python train.py --vocab_size=1990 --rope_base=1020.0 --attn_scale=0.125 --bias="none" --init="uniform" --init_std_o=0.00318 --optimizer="muon_variant" --lr_mult_up=1.42
Each number is 500 + 25 x the weight over its row's rms, rounded and kept within 0 to 999. Layers, rows and columns count from 0. Numbers have three digits each. The size before them is the row's rms in percent of the matrix's.

# v: layer 9 attention value, 64x256, rms 0.165, rows 33-42, columns 0-127
# o: layer 9 attention output (transposed), 256x256, rms 0.21, rows 33-42,97-106,161-170,225-233, columns 0-127
v33 092:537507474486499498481492479464475549478523536535486556527490571523487489492498475555539515538466516511497510514489514492507536487499476531470510483481455495503526508528555477461504522501484511480470469501486480462493516515497491484498517530535508511481510437488506482447485513489504494491508500514471514502555488491532487467517500477458456483469518530511477508493505459486516495458499
o33 092:517480495468496510511506507443527504523524488501497555504438463474509462490484465529507496552474509518494528548473499482506541520488474508520572460446449481503534495543491522470500542480488478488507492467466500505518519483483507466501498508506506504498486455487470491518470507485535499509512510528503500501483509518502496514514525521460538490509503509488481509487529492501516511541531
o97 101:488556472498496498517512520480522492474495529509509475523472483513504511488509486511496492443512496495456508506535493515511557491485513460514461445457506450459480470507511545488502509523506509528458497550452504505549522501509541527505488522506512539534528507511468466498519519522498573488491466512516514455528492463517523499453485457465486481499500490478538456510486489503472493475463
o161 097:521468521463519540494501498533482513471531472459466497484492491462493485555485509522508515518465500491520509461533543515513448516492504548489522493460528414531524538460477430508488471499480500514512496484514506491523480510479520489498481557485515509472514553498483468454510557475522531503498495534501474510477476521516525486485555512498495489476505516493482516504496442512531451480517
o225 112:502484485498472507520515516566492462496508503512505481488499512504513477469496515489524482508473501493481536501481521548463485511543503518455486474531497476507511519529546515468481504482532482540489516545470472506475512503498497496443515492487477501488518510518442496475491507483520468459498515570495501527467512491519492542524496520483476508503436525505475520487485502492507504530464
v34 090:474508518548495543533459499495538472473487474509481523506522523471563480531510496521520526540544505510503476516508513510538455474507470503488490442463462505504533465539480481493505481471492525462511503492531465459491502520499497497491506506526515483498529494519520482504546501459462506521448465487554489471516514510517498504473489466507522463483507510456523517492459463454497478489491
o34 090:477492513483468548508517468491516466535520490506455485477470545524509483494499504554553531537474468475492496488499493491495538528537524495504478517518463441449511502470454488505530517439519489476459541473522511483555530520551526484477477514519519531485501479483483482523511508518499538471475460484537515548537483514543496532512459498491462516502496513492474520463508505499503486508519
o98 100:475522467518510523463470502454503511499482474500493549471544508470524496559490504512499525540489531505549513447494491519534455487513494518486459500509501533475516503515503528483537511482491481504463497509479504481474501473512505511470515508533515500512484512451487484467489456531512497488482465478493530536495535494492493495473493445487522478515513482497505544481509475503505446479485
o162 094:484503455507451481534440504508509486504526512479487504520515468519503502519503536462540509488509468463485489504502532509479473502475472469435469484506526455497516500468488504487527516467548495513512497529493524474513503506510486501498518489483492515492518531442531470486440537467506479417459498513457497482531465533444500502506483508519515520510513518484507531518534494517485490477483
o226 105:527525445513488491526521451478500480481484461512504463542472517470521537524523481479502486509519537539423501506514486526482500504602497522511496489511562493509496519464526520526513519506495480519466480431476469510513500465498465485518509504517488488474543495520494496468496552489524482486522503488528497459500518494509498430489483526543534485487495535496445460530484498458488505452523
v35 110:533499494436500494512481512475449501506517474459501518466504496508493527452442552524506539476501506463534478464523514481480485509517475506477484516473490533503425502528523489509510477521512538514516509499527498504501498500507551510509523505511470498521527470508468488537482459496485513521511484502471503543506470472491496510505478507482567474491551482519482508489484481460519465496476
o35 114:526502452468471477545496517489504559529466477484507536522479453492484506492506510503487520476529555467516482486516525510503502478479530541507544494498482496474479497496491505527480466490488493484477498499534477527476484505489514466463494502532452501509512489485522497524511520487510492498550517497445478515495522479505517526504535504494557497537532488517455494484513465514491484521469
o99 101:505499474504503515463480495440440469498472500469484505510449521481501477554514490471510473511498488540513501462505483501507527505530543509495486514494558530501520507482532516449487510509504525491485531527511533519503514510483508515517522553515516523473499492513475496533519537477497444519524502482501528510525470491506483529472461509506504464478430453521527529479504491514483528479499
o163 090:491478483482484493465519490517506499492551488483545449513476443494545509482434501523467478468525447509535537496525515460500455528484503535499489498492479505522504503508516528493486531507497457530496555497518517500514508506516491485511541488449560475521465479482469462525537468471496530500521494498509470474487513513500486522450540522497469515508527472479508492478520498480506504522493
o227 094:465504487487533514548496484517482460502479523482479495531476531542452512478491512498486508527567471474469489468495501489502481425504513518482511507493491513516515458519446508495507512499505507479549518491530508501480512466530492536524510490514471487527517482451504513480481534560492520536481524532444453502505483494466522496555494493497481485513474486491490525514490473525451435507496
v36 097:516499486516498532488480521479476512485503526519484538476507510500488537481480491509474467450485530480483517461468512472492510510480491497454504521528550503491503512486501454511577459478483524555449443492494521419482486546472472510542501505466472488514534491531508503495507545488500454506510474514524476523490496540489507496511546466464496471473502523500501487543450491493513516478525
o36 103:499529482518492500497477499482515521502500539505506485498471513493543548549521474472472462443529517537528518500479539521492472512490523580452483520476531519500569495470521468540513512496497485505438480520477524478494468494495517522503551487497526468552527459511507495486475536554493483492482477489517504457512451526500469488508510509489519485522508549494471495490493534481523526458518
o100 113:484489501500499501489487461527515480458484494495496459438462481544537502501509538506503464489505526462510490504469514493513504490495497489522504527495511478511515487521486463547470486450517498457477511520496508537504495553506444491488511530488480481455472470525491531509474553557517510477507484497517478507517518457537522490482509496482498496527485492542473505516489520501523526463540
o164 079:501500511504453491523468550497511532521487440531520546490463506519483507486469505490514505497533518485509522465518481481497483459490515525499496517507468529462531463510517456499490486468513550552507513446528531514478503452516488498523472521477478482501510505501541506518519440493509529529512470494482498505536498461493521503480523466478480528478505523499513497503505470540469514521500
o228 094:483463506462521535528461499476481458488501515506488521467440489518515513479467497519513489458499518502495523469510489470508481519498488495506455512544493475469500509426519503503500470474450470486482525524523504484537507490484497490555504502497516482493531533496504492519528511517469485496504550507454458521556497507493489483487507465532461508458450433486488486491547484531511482478501
v37 098:469457504517501525480500469491451524489489460507495471530503507493496534441496496494489458489469518541542496475462458533544483528538463488538472552501513467494491499512511489542517502508507523477529490495498490509512497511484468487553504532460506484466476465492469463495475499516503511524523524519460476514491495478496519476535514508540499492523494570486492499514528570518489478473522
o37 090:470468481498472504531529504519502504499513513478490497501460512548497497442499499482456489539540534498471499567474482481512446500502448490511514513493481479496467514480514501529518483524518537530488523459536459500526519537530484481548496526502504435493546484488537501466512514521499503516502502505506486495465487463488471482548522487493499504435477488469485519460514528545476445498525
o101 098:516502517489459482481469471504500500484489495529492475501517479498510508527545525440546503518488518521471505516524481495491510519534494544487514487499488486484506509494520505486453536467497513504489554519506487507530455509462495484528487490487511518495502532531497466451490488468496481449489488505487498508537528519506540501487462538462474508479511545462511521533505515485538509495547
o165 103:507492458472555529524531532514527511542527530507540528478504496569508463521504508499505540509514512479472501464521501503500460497495526477496502503512513492515476496508490519497547509518490481502480456509484489516507479533471492491513504441494490504506490467435470498512512505515484473490484517478495472494525488499503431449500466495491504486515419470497464445468449502499497518516495
o229 106:472514504469539466473491473481473501505492454541484501534509557530524474434470480514496550529466497511479542472500490523530482512487486514489500502461518496515490527503496486511542539488455479484525487509493516485511525505526520452533495491491512531512472527482497488532446488500514496492470501526490458480462521476515463546516508505499504541521534558492501473460526501492495457485482
v38 125:540482495466487444479530507487483506500485500487466545523460511508570494516492501441495515497492471513515489459551507482482495519499480488499555469460481500493469472542463509509506526475474540457498495500437527560461517500492552487480519483529484549515527476521439494500487462527504488468495525533497509491537525539493477450493493493495507508504503523546501522512464499480495505522463
o38 094:518493481453489461476534519477542522517497468491520533531536451488494494499535530495478524471532507534524517471511457467465508503520484501535558480498458489512456484490511497525494509534472491471509456500463530523451483523519500476496507509505503538550507505490483470536497516518507491468574537522515504466523519510468510475497503477485542514511506524497498481494505516497479492515517
o102 097:505520516509524499509498494544464499480514459524459472465455508521500481531494533501509489517517478452524490563496471513502459498526491506506482467515482486501511512504493425477533489506497539458505464460502517463519497492507449474513485515437523475503531539516544512506479505497515532512494459482458471528523475523478518534481457509527471463467508500484526518514473506490471492533529
o166 095:513537494526480485556479475497518505507506523542479526485465522466523518528531462484497539520503530486519488472578507505497540525515533479489494490460476511512503475506474525505470525506499491468498501558497498484477505534466513472462555490539501512487514475487487478515524477491482507486476530508470520465518512485519476475496468519507547521539488549499433521500486496472489511549476
o230 090:480494502477523489511518457473477490525495503496457509502496495483524510517509531507511509487505504476536522462527455482534532503440521519523503502507518510480498522501472505493543499465461494499508510488460522505517525514508530542483492464507518483487488527466521500530493453545528512483526537531497478533506481496499510452523484494494528488538514487500492514474523517533488506500445
v39 103:476494530510529515492475487512472449499470526452505514524517457471521509422480495511499502495452523506508503508543538512496457473572497459478525479532522489506491506481532513519476482531504493507512530441555505496540489535529520507491497507480452505469515528494482505514471489493522514509503486466483490477503531519527552524441475476476521493485506454506505516469507530472512498531485
o39 097:516522515518464483497496525489490530519466480468525485515578512514500519450540492492541538493540528460488513517539505496489504521492519512523560497533486500503521520501511517500490504490468496533466520515495478486496512508476586441493507477502545481494511500509459505506499540485506533540511469485436492453514513525493506552507512471437504507478537495532491455498505447519466512485510
o103 104:544529509472498473514487507476515486478466499485515513492563497534518480489453475457510505512522482487482509507565537521478543536469463504553498519472483523471477505507492471540505466464521464521476482489511449525479502514494506512490489492491505525500515463472511528500515471453494538468509524508457474537519476493465492505433446483466483520520487490487497487519467502523514500483535
o167 092:513540488450522494444492490514497472515505521455458506502482491494501502528503514520474486448491524472525488512503503491504543514494472522464513506517495511497543516522502523517437478460491501543475508479481507534535486487499468507529488524518484457506499496461486472532567452512461496503526478456518490472440531511480439544506502465496465501498526498505471494489492478532504512515479
o231 103:501521480490521496523512503480511544496492534493504530517441479522479535487540504510532508496499516518487520489498503500501507491447485496465490466499515481504472517551495425512525486527490520506529550518519503477515540515467523531508486492567493459539502447474510507468472495540501507549459485512524501513485525495449494478524536512541488546501485460513468529482526469463558485488459
v40 090:541554524481496501444453520504447485502520531477526492499524522487495507485497508471488520521494539500493493487478501504459507522483497466485494492501524512503541454528488478522494481523512528487497509518500448502536502489520494501554513521481479459460514513487503513588483447500524463512533513480492447492550508491492485525515441532578483491453520485530504540534514496519531500507529
o40 097:501498522470490453546497468478467496517489486445493477519486498489515481485499516488467477482521517473518503461492489493503435532515452562517526462494521518473448503473509470489490462537460529508519524505457504537535482479482533513578479509493474503543561555527505498496503508521496534518497541461466493519534501486496527497485504508512514518523529470504504502496516526502529497515505
o104 094:518503494535474460506484524529523495496487510494549503501503537476457529465555462466513500500515536477467528504506551474503449524505498502479512485527524518558498502526482517513544504510530543506494494484491476491433489488533483550483524479496490462493491480520523518481489508491490457492489529486487496460498501511520517456522495507501510496503524535501494490487461517478455528521513
o168 097:500537500472487534508551520518513494531530538518513461502432505482471471503501496522485510490488507511498491511475511527496502500496538532502522506492491499484499500471451446450540509457502499481502498488475509480548523544523529510453521509478441478489533512512539510483505488491479508514496509487460500500465453489525482509524477483541497503456457522535504522527494453492505507498512
o232 105:499469526494486509467498530467521492499508462510506503452533529492470526507541508517509496482509465482488511505527480478510498509525511502458496515522454536474473537489476531516496480497473468491527508477499475488516470507522499493520450516517488513489515469462490546515469469516500482470505551459543549510474537494520464461494513501464496502485486462541472528508482488484560507509492
v41 099:449498527481434481515474550502469481494476495484498510497509516516467529509453523490499483512492513513487479502485493492496493509494494483530548487506509515522497485492487483476527510450483481459517482509516502508490538516533532525515461512477483458493532473514533515454546567489452539533471444516526511476546523510497479498515537527528499512480486516489519535493502512507462483556495
o41 101:492517502507520536484431550476518510504502498480476459568460508482500489476462478482519525488499503491461529472459496507496531502453502471509511516509494507525451522487505537486474472419547482516490505475512475490510515519487535457512464513501478475511499516517520500477492526497459520518501541484520470507507496477457484522542545531544457505477493461486450517451535488518475458465490
o105 103:480472535480498519533493538482486503496528465481490497538497486490493459497458531519458500487561503497462497538542476525526492504445508488540508490492520541500496511505478513484510508519499443527520462570532509456487456525505508512505498481534493511427499535531500524500550505474491474486547520506473509478461536512498484495488501563508483492517533478549492515510527445503488501537492
o169 101:552511507467508482469502478493495515507484528451482506481500492514536520541491509515538504497521489470468502489490545466478468492525468505474473459495474504484498467467494476526474497469496483516504552505479486495523478477523503515518527512500521503532523485483518522450516509488478454481541534517492517472505466521547522488494492531502466445521510491527473532529533539516493555514465
o233 111:501528480505499529514503509533517516484493500513488520484546476502460503452470537465523525538499496502560502483513531505492519536480521493476512497494552496499494516483482568496511530507503544488467478535547492524462489474469512557499504516443507468504517467481517490535508497481546481472509483526503541475539493493537474500513525497468536504485504553497493517460495516501516535463556
v42 090:512465489498495488492480484481567506506512501488505525533488481542543503466494483518506513529472509506477500491447488490489516509491499531510496455485489478488500525481462507472542526513511522491493438515555481498495485510559503509522480471472535463507511518487557460542520483469502549488463491484458498542534508504506483483447505543520527476465469517494506474538504504452515491495529
o42 110:539507494551476493518547519513547512562479527509495484545483481552521455534515475441521510516501501500471514518479527520493517462485535527492504478515478522506534515533478468498473489490505484482490492552506472512496539500489546501509506492538539501485495502526501484462508541494466532473521491485480452478470526524521546494493507520529483499506511530497534472506504503449542491519499
o106 097:515478471499520505486461481492498514518510516503481504488464524543508497456493519523512494519484526484470504519544525545496486507540473532497507539432452479510531501520490533496543527530501492518451525480499500496481519498520492513504504504513500510490505503507520481484480492517458544475477551506503490509506502499491497499502490493475514491526495511443509525515527504447472435526515
o170 100:476492509454478483501495535528477497521479479464478553439500490502491530512500507512514496527492507504486507511450526457526513495475503492493503507497468473513475477514502487480512518519526491550482499488490501455532510488513489521508504507483458484536469488531500508481522554501478521552468540505473468522487491497477468489497474558528469482526498471480493531522575524504492545505499